From a checkpoint of a small transformer trained on Wikipedia: 1762M tokens.
Each number is 128 + 24 x the weight over its row's rms, rounded and kept within 0 to 255. Layers, rows and columns count from 0. Numbers have three digits each. The size before them is the row's rms in percent of the matrix's.

# gate: layer 7 MLP gate, 1280x640, rms 0.1, rows 972-997, columns 560-639
# up: layer 7 MLP up, 1280x640, rms 0.109, rows 972-996, columns 560-639
# down: layer 7 MLP down (transposed), 1280x640, rms 0.0784, rows 972-996, columns 560-639
gate972 106:110127122127154110135148161106160127141111093106088094120109139134119157141091118139092077124101125130098082128138142107122119140103104162133085129118089111126157118146141109182127130148131140120125116117109119162171152120120121152145117124
up972 098:104113112142108105138090126144117096119159172118109123127134170139135129162151165173102165141116154103139090127152132150152127130102112095113138172135105100103155132119126116092140146103118125129133112176153188134133103135144133098112161173
down972 099:117105099111130102160104164163105125112129140132099123152131130145146129094129167110128129101116104121119091133155133126128137134107169138114113098143112190153131151150111124104134141101149150119116157144132153184142133098173128144108148152
gate973 104:108083077114136135130169134194161127135173119145140136143142146110144137171108114155105150108117147137143142092100127146110128112108177160145074133171116120134117117121101107156123162148139119120139158094123120123107146135172131132143146157
up973 098:091102151095146118091127166127121112138144146110160138162118178135116157156098119076143130095170115166124151132103146183181075169114146116102145178120159133142162112127109120117145137178110122147144161072107123126116094141083086160107126098
down973 098:141124143183119161114120171122091116099128144164177126125054116119065141127133087090099115142096167136100119114141175150126111160083112158153128152105167124151133113140140158107138148127113137128113144122134144117097148155088082132140153139
gate974 095:102170173140204138155099121105140153137113116137084136073134133131139127151114179118110125137113142136142091116160111101152110138120135180156096163157172076159122150135104125157110122138157112135126137143166143104104132105145150129136132144
up974 098:132088136135110131120147084122152133127106127097091158154111092140161101116096129075169125127100102097148138101133173056130143127109151165091147163092118157142109094107080186129143134122155152152181139120080145092120140143090162143105134129
down974 095:157131091157108137127170151110108135198160111132138167158108090098112131122117121165138147165147146110103133135112165140113088086126134113141120123124101100088106130110108138115090124107118182113182108126164143138093116162108128141107101136
gate975 106:113112153151129186140113141150146126147128149064112163122135129148169136104156160098129165128162177108134102145145096112161155157102135134156111131139139142104185157195151141110165120117118088114160143136125139151107116111125156146112172148
up975 110:165117129137143120158156127153145134113129125114181138115109185156132072091099078118121099180148109088119111166144091166144132090146101157149161120180104086075157124169128171095111143131160130140120121109136128128139122116157154164117123127
down975 100:125141136148165154093130140150146117161128144133157134107093115157130124121104123085105136125117138065134136147156134130169146206124121091149103152104148104153167151143119180161089154155123109088112078135184104093144153138100143158139093154
gate976 097:136176148119128124114141174129132113090143108117086124141092151139152091094121118173131099113119115148162140117152142120164148162099122170091142138112085139147129113172138173093179125077140178086146138146089110158109138103124121145125171114
up976 094:152091164154139203132162143097166108130141099188157133118119129160135137107143137137171088119112133172138122100139088064049154161137096144133128153176151099131139141127151144098142134155106165121139124118110110110146119141123148131121142122
down976 096:118100131136091140116153128104138081143166148117093135141116130178128102111127114111125149144114146088104113122146153124140114133138070140093122131132109148077143153116138120148139100129161117108099093109135106152102162129113134160134144117
gate977 094:143153137139159169137091180110112082104112137207106117124103123110164131133152139125149132134126100114168143103105129147140117138142155111109164111182140159179170113089123140123155113086103121161112119140147065164175117121115138138095152125
up977 097:114125120120126133123115161127185133146165139164131151147129133170136154126134126065125109121132136121142135080133172136094107083119124165111085128116155140136137117140105131128149143098131127121156095116124108145127130158125163127101126127
down977 096:131176166125151135102160160147101148128125115097144141171150103114143140069111161140134127113147132108088095098155096139127152136122098100130117152131115128097115111088175100141113145114146133105063123105109176106168123105173092120119151103
gate978 101:120115145135153141187132148126095150164138119118118163118112171094134156201136108104097132076159134144088115070134095168087132135092136173131128104135142103127144094176175113068097128175147136153147109139136134157119098145091116120149156100
up978 102:155149105105091162129117141139144099111104123112126109136109141106125133156131115125122124169131094125106141090135119167170127126128172106095087137170135131149110145168151136149154144154123147129111121127117125137126155095104098112062115105
down978 106:171134086105131134154145133147154150124143122090130117109123150132135108162092126140127097105084169114095122135095124172085158123156134117143187123171135159149134106159143136089105117098106082111126084136090131168119152135091130111141154141
gate979 105:131149120130112080127132126103151121138101102122129098115099111138079147111100111111133156126159169129104121113122147126099119145125103128113120138094145125058117158115139142131086140119129082149137126125118132133113148141147100165146115133
up979 100:157135139084135121140095086168166110098142147092152180176109105110124110119096103128143140155142125146127087139117139102128120196157167128159123117127142084074121136118132110137126131128135124137144105137113116174151106137110125165132127139
down979 107:082154107124129144154082124138120152119132149053100130159137103133105178125144098090130108126080127128132151090122112170101145121141119121122148139142134099141141131140154161171101105122072088145124149099119098134163106154129157128151140044
gate980 107:135109166123146120181135145114101121120116095099131109101131139148171109119167094151182148091150134124177109106096149103125136101116111121138182116128090111123122080108132137124154097130151094123119137130128111101143114059121154156127132149
up980 108:125124122131142150110100153094150112166131128112116164084099130111126145106110164120102145096145138159142097143134155105096141113146167142131181105095137091130157131140137106137154106109124166172090133140120125136155126102064147086105134103
down980 104:119122112175160141132139103130138146115133113150154089137139165127133126108128178160105141156162120147124110141063142068143108114117177134119105115122139112153126094165125107120140126102159121141104090166130150103103155135125146124144115125
gate981 098:125102127124108138122141136142122124122129127133149078178145135119125132104100119126098106076118100093148085149153171137120148136157131149126080115131124110142135160132135097127147139083157153170106129154137125109115116146127120166115111090
up981 096:118104139129166130084107114154156122175102104165110137132133152133142136138138137119171111123128144131147139103175138142104126135156140170115111109138088131155129121114113170146099135119110089135069129126100088107116146079109135103121143141
down981 096:146137145119153140106173157121122119138108167131154080145125095124115121114096112170129087107139164136131143115160120135109150111123160111120183164110106115140111126091172136127123111116118134109108160117080125117084067139136131108097131153
gate982 103:133146088101144156113135101106136135149158120121147100130103138093117180133117112108183143106099112127094079137156133117122156078112143131114114138122110144109113138122099094144125098119112113154140087138132133163153097118113135120166117169
up982 105:178151117116130090116134093102135157111128148148148106131142113165109164112131116096156156098111094097107146091141143134141179135122111109131121123143111164132145138168099083155143106146132127164112115110151135163145145146102136089148099155
down982 104:138167190102141136082181117167127129059125124120141104135176091146126131143118174098097159122116144103125131117133092124107125115106156147146120129153154149102098188171079156153116113134098124110143103118131129167165148130113143130108131145
gate983 100:167119185141088057131084151152172186114132146130152124128132106120099115106115171140151110080120151123084156135149144162158082152095093107138175140088120115114108106128163108113132116098153169166076139146156124151144123109148098131116108127
up983 102:154144069144101144117135124117144130100142165158111114131118131149160126101134089137084132115135135190114124117146132144111117142152115133139121128168102097116108117130131144165154149112102100163126152148101112070116160184135153112141119133
down983 103:098136116125144148145129112116130086163133103114129124133148102123137104131104143109096117096163104165110110121158110078141113099098118119120064107138145179163080098125128161113111168138104088141137125129136131142114109171125116113091128095
gate984 099:138126083059129130113117074135114133182130124103149148114150119119154088122140106136124122088113101141122087184077148139122113110131104079148117112131126163146129135086162154117157137140141141130100134128120112114083151137130147137119150116
up984 099:148176081093133165152168123101141147141146138121162138115122135109127118110144087117121130166154112165122137172142110153139120084130128147123109147148150095147114087074147098153123137115093135156116152137136107136118164164127134116129165124
down984 100:146131092112140114117116099113166137116140121122140136123146170117127091112100154111143143116115078159127151087070129127147118147124112154177135100121123125154106156136118089160098089098130130134131148124155089110122123121086151130095107138
gate985 099:114125157112114133134104108086129132123146145140115136110148089157153091144111150115140147144118129082156152168134129123126122117120154118099155155087120158115118165138096116117122184141168149117103096154164156142088142106117136113119131176
up985 099:101133105136123132146143132117105111097119106167126140165105123106134128122135111143101129134144146139151144129148115123131110131127147149130113116126146127105101133184158184150109125125132112171110104123157121119114125139143122103132125144
down985 101:155126124163110136089116126163076134085119162079132181120121151081093163162145127113119150101139103091140151098088168118102136156124145100108095135124108178113132170124137125131089143135142110109098124125111163136150115113126101121134127137
gate986 104:124137130150111136162143174098114118088128101126138119124101114108133101129148140147114049142160151147166093111137151177137153183129144120128111098121117143133141105132112109128109147116108128144099152130125149126153107145152126152107084137
up986 104:103078132107109174139134174143135149160093132086120110095123128123146142142164153126139143114151139127143110165120137123120096153105138080134131100089107125156126121104142120161108152081099122163136133125165111129160147138108120129145157127
down986 101:116115132109116134112146165139115113112146129156164098134117139116109148127156142075133131155093093111100111142129124124115126170096097099088137142107089126100110146106129111180157143139144147124100084133159131157134118102124125137143123141
gate987 100:105089142136100159128128146170115149135108133125118157087134128129132110118128080112111103094167134082126152112155149101116128091111140114161143136137121217185095080136139138161158126109147116123145122159128135158128102141120155095105149158
up987 101:126143144152131116171119075132100108104134122161125114101127118124122148108110115145137102127131082114091094112102135145124120110165159125150139104139112081155137133151102088121142098126120121112155148112165104114135129136107101150106092092
down987 095:148107105131100085064135102108157140142094068116133123105118126105057098132146087136094113152115148105162145144118142132149091146150140091133102142098098154160162101158146166118136086112149127133117106133117095117139133145092107199130129150
gate988 105:157128122169142110068163138160124116122139101101106117164129119148107117102074099115161075134171127124121111121120148128162145144143127103074137133152118105147125114151075096154131151102125111138147147146105125159123195168151153113176116129
up988 098:129104154133118131129088091147130085147120145072112115110111126114105141143126133130109156143125170087125145135147110126128122092090110114163109162090110143142137106112144139167119097135117123130106128113124134142122086137134120135111108117
down988 101:156124124095127152167087141132149087143133175112129137144144109121126135125129165155111134130131111121123162136135136109131094130130116136115109110127101143142158098126110122150123059118120096102124117147134123146119132107109181124150122148
gate989 096:129121130138133129139146149137088123138128063080174104133106138125133125176160127115090215146107135145166121119163142103177130094156109155151165106102137100122204126110142113112150132118158109141154133163112130129114163104120080118123164134
up989 099:124143158105123081128088108143138105081131160117075129128113110113142156163150121143124136136134130107094130127123085146144125071112160081123142091150123129166143109134099126131099129102107100126111179125131141123112168124102147113162160155
down989 095:123115170131110125127136095181100140134122145133159097146104151102148119129145140128120152116102131141131133148135117126176137161108121134151109089151112114106157146187158152097140093140132102121125134131140145139116201105136149141134134122
gate990 089:108121097156189131150141135072116122156121116103136160137098111095168122146138126141137114180142132146170184137126123083142161144168146151111210126113108108147166155193144150123163174112110153146147089129128136122162174135111100124123136084
up990 092:152103096092151159136167100119122156095142129121159089147151095145118088116136134160135094121110114106116153136130113127124120112085103118147100129112143141149123109165116151155143139165122124121124177105152106100131146127117128131109108120
down990 093:114153128116134106153104136113134145128178138109094165134107184111123131125144136154131098135101150158154111126132170112102144115166164084125165129176141135125125144159171112135116145123120109129109128153156102135162156155127150124094128142
gate991 101:122154103133150091109156169130172171176100134116123128139105137151151147138146110154130098138116140089096102152090104148135108176099136169102126140099142109131139143106136104112146116130126147118153094115101142133123122144112065117126124120
up991 104:160138120117153084124164154136187099128115117132164101132121135132147138153132143098127107114136148153134140108171105117125123144135148116131166125152108111154144125154103130180133124121109122114086131110124098164109136084146102101137115119
down991 102:124138129122132104151165130146160127130126145148148151158091153155128130139136151094145081129157112154133136124146125123149146136180109101099111192128140121132162119110112107085141083152177100132120137095108112119129118106101141123102128143
gate992 106:134106124105170124114086112153113139138165091104109119128118093113129143109157134090107130115142086097124107172120106111137143198099090165154152130103137090117126119108125140119131147138127105110175135122119145116154125141071187125146202093
up992 104:118146123171124139159087097121095160161122119124133155126095128127173113176120136128145144129130154115110109143130158132131150160132137105108144153095121139166137140121057151174128117172116108165102182120129114083131114107077137092153126144
down992 106:105125130137111134143166119123108131160154117134126158105124108128140118157174130132115144090130140097128115155152145087111117151144112120125142108116102097122101127131126116137125141111093095129083178109123103088076098103132132147113120119
gate993 105:142111117144127117155112118092144134103100119105098133087138130135159136112150116177122155179143154152095115153076091104159106096129105177100135119118104128108140108129132162114143099075112131125127202123147106149108118164108125130111138115
up993 113:179126140118131130116137134101101134152134118109142149141120112098156091127108120178127108142101148131078147159129132075146134115101166158116124129102131136143104140157133151103158147122104182139144141121139133179116074118157127100101119112
down993 105:141147162195161173119129172142098125110138125146153151116160152145160144099145095114125081134123125113092116141087146130125127120153130162124133113118126109115136113124124087125127161095064103135152155125114099163126115140157123139128092134
gate994 099:114116127123155108132133060131116095134093161102110132105103118117110109096180147152119142119132116119107144149114120083141112134135089108134169137094078165102148137114145117097099122146147146142120181148134161109112135149129182190093140190
up994 096:108148158126133101097143102141098161144116141124112130131087071136102142152124122165142137114132119131099131118131124106127140117138100135122101099076098129122169097120105116113133142175164127129116095103087120109091097117106127098092146101
down994 092:120128141115144126101098122104109116117177120123148095166134126107138046111123112121098177172145128163156112103123166157128170107117131145103139109141120124157151149146132083086106111128123105149158150125106086162096105185092152122129101165
gate995 100:132113126181091159135172126128120164162117158123126115133117150115125131129123127147169155129098106129154121145176127124106137158095112118108087164155128106129133141138138117113155141145118147125152157150143166123118146107137103117123156167
up995 101:124162103122133158140171105131150143123126133072136050173109116113183133101122129094124124158135184140079111155120183125121122196143107191106127100141128143137106128085120139134112177086169101175069150123111115142085153126089125128121105096
down995 099:123163118130125142135144138127104156132116134126186110129113120146147134128159144103128138125107101133129139158147104146116112119106148113157137145137106136148125128119118116094082133090124150132105139088121176136134106124097116102116091133
gate996 095:156104140110158128160131148101123122127127126116140110132114087105147082123153115121158161143127132121152151132152130098148104141111052147158101137151168136103108115134139168115160122148114115151108129108078136158126154056114140110168144135
up996 100:158129100139151138136093093107160141140153126136137134104143121130134114104124133150147169089103100091136139120142168097176145169118123087107126147104131135122119110143129155120128153133110126109151137120165105123144140162094102164150140117
down996 099:138122106091136150134157116138107133100164140132098071171160122123145114147140108165160115108081111135119126112135078140119123140136133144133120160097169106085188110175135143187162145134136157155144142127110137159096120140098119114161160109
gate997 113:103150079170116104171131121126168093127126117100108166154112126131114123166163142102130152115137108127117108167144136127149139105132135134125145150128100157133130135117154133081110122103136085125101113137201163118098146163112159162146133118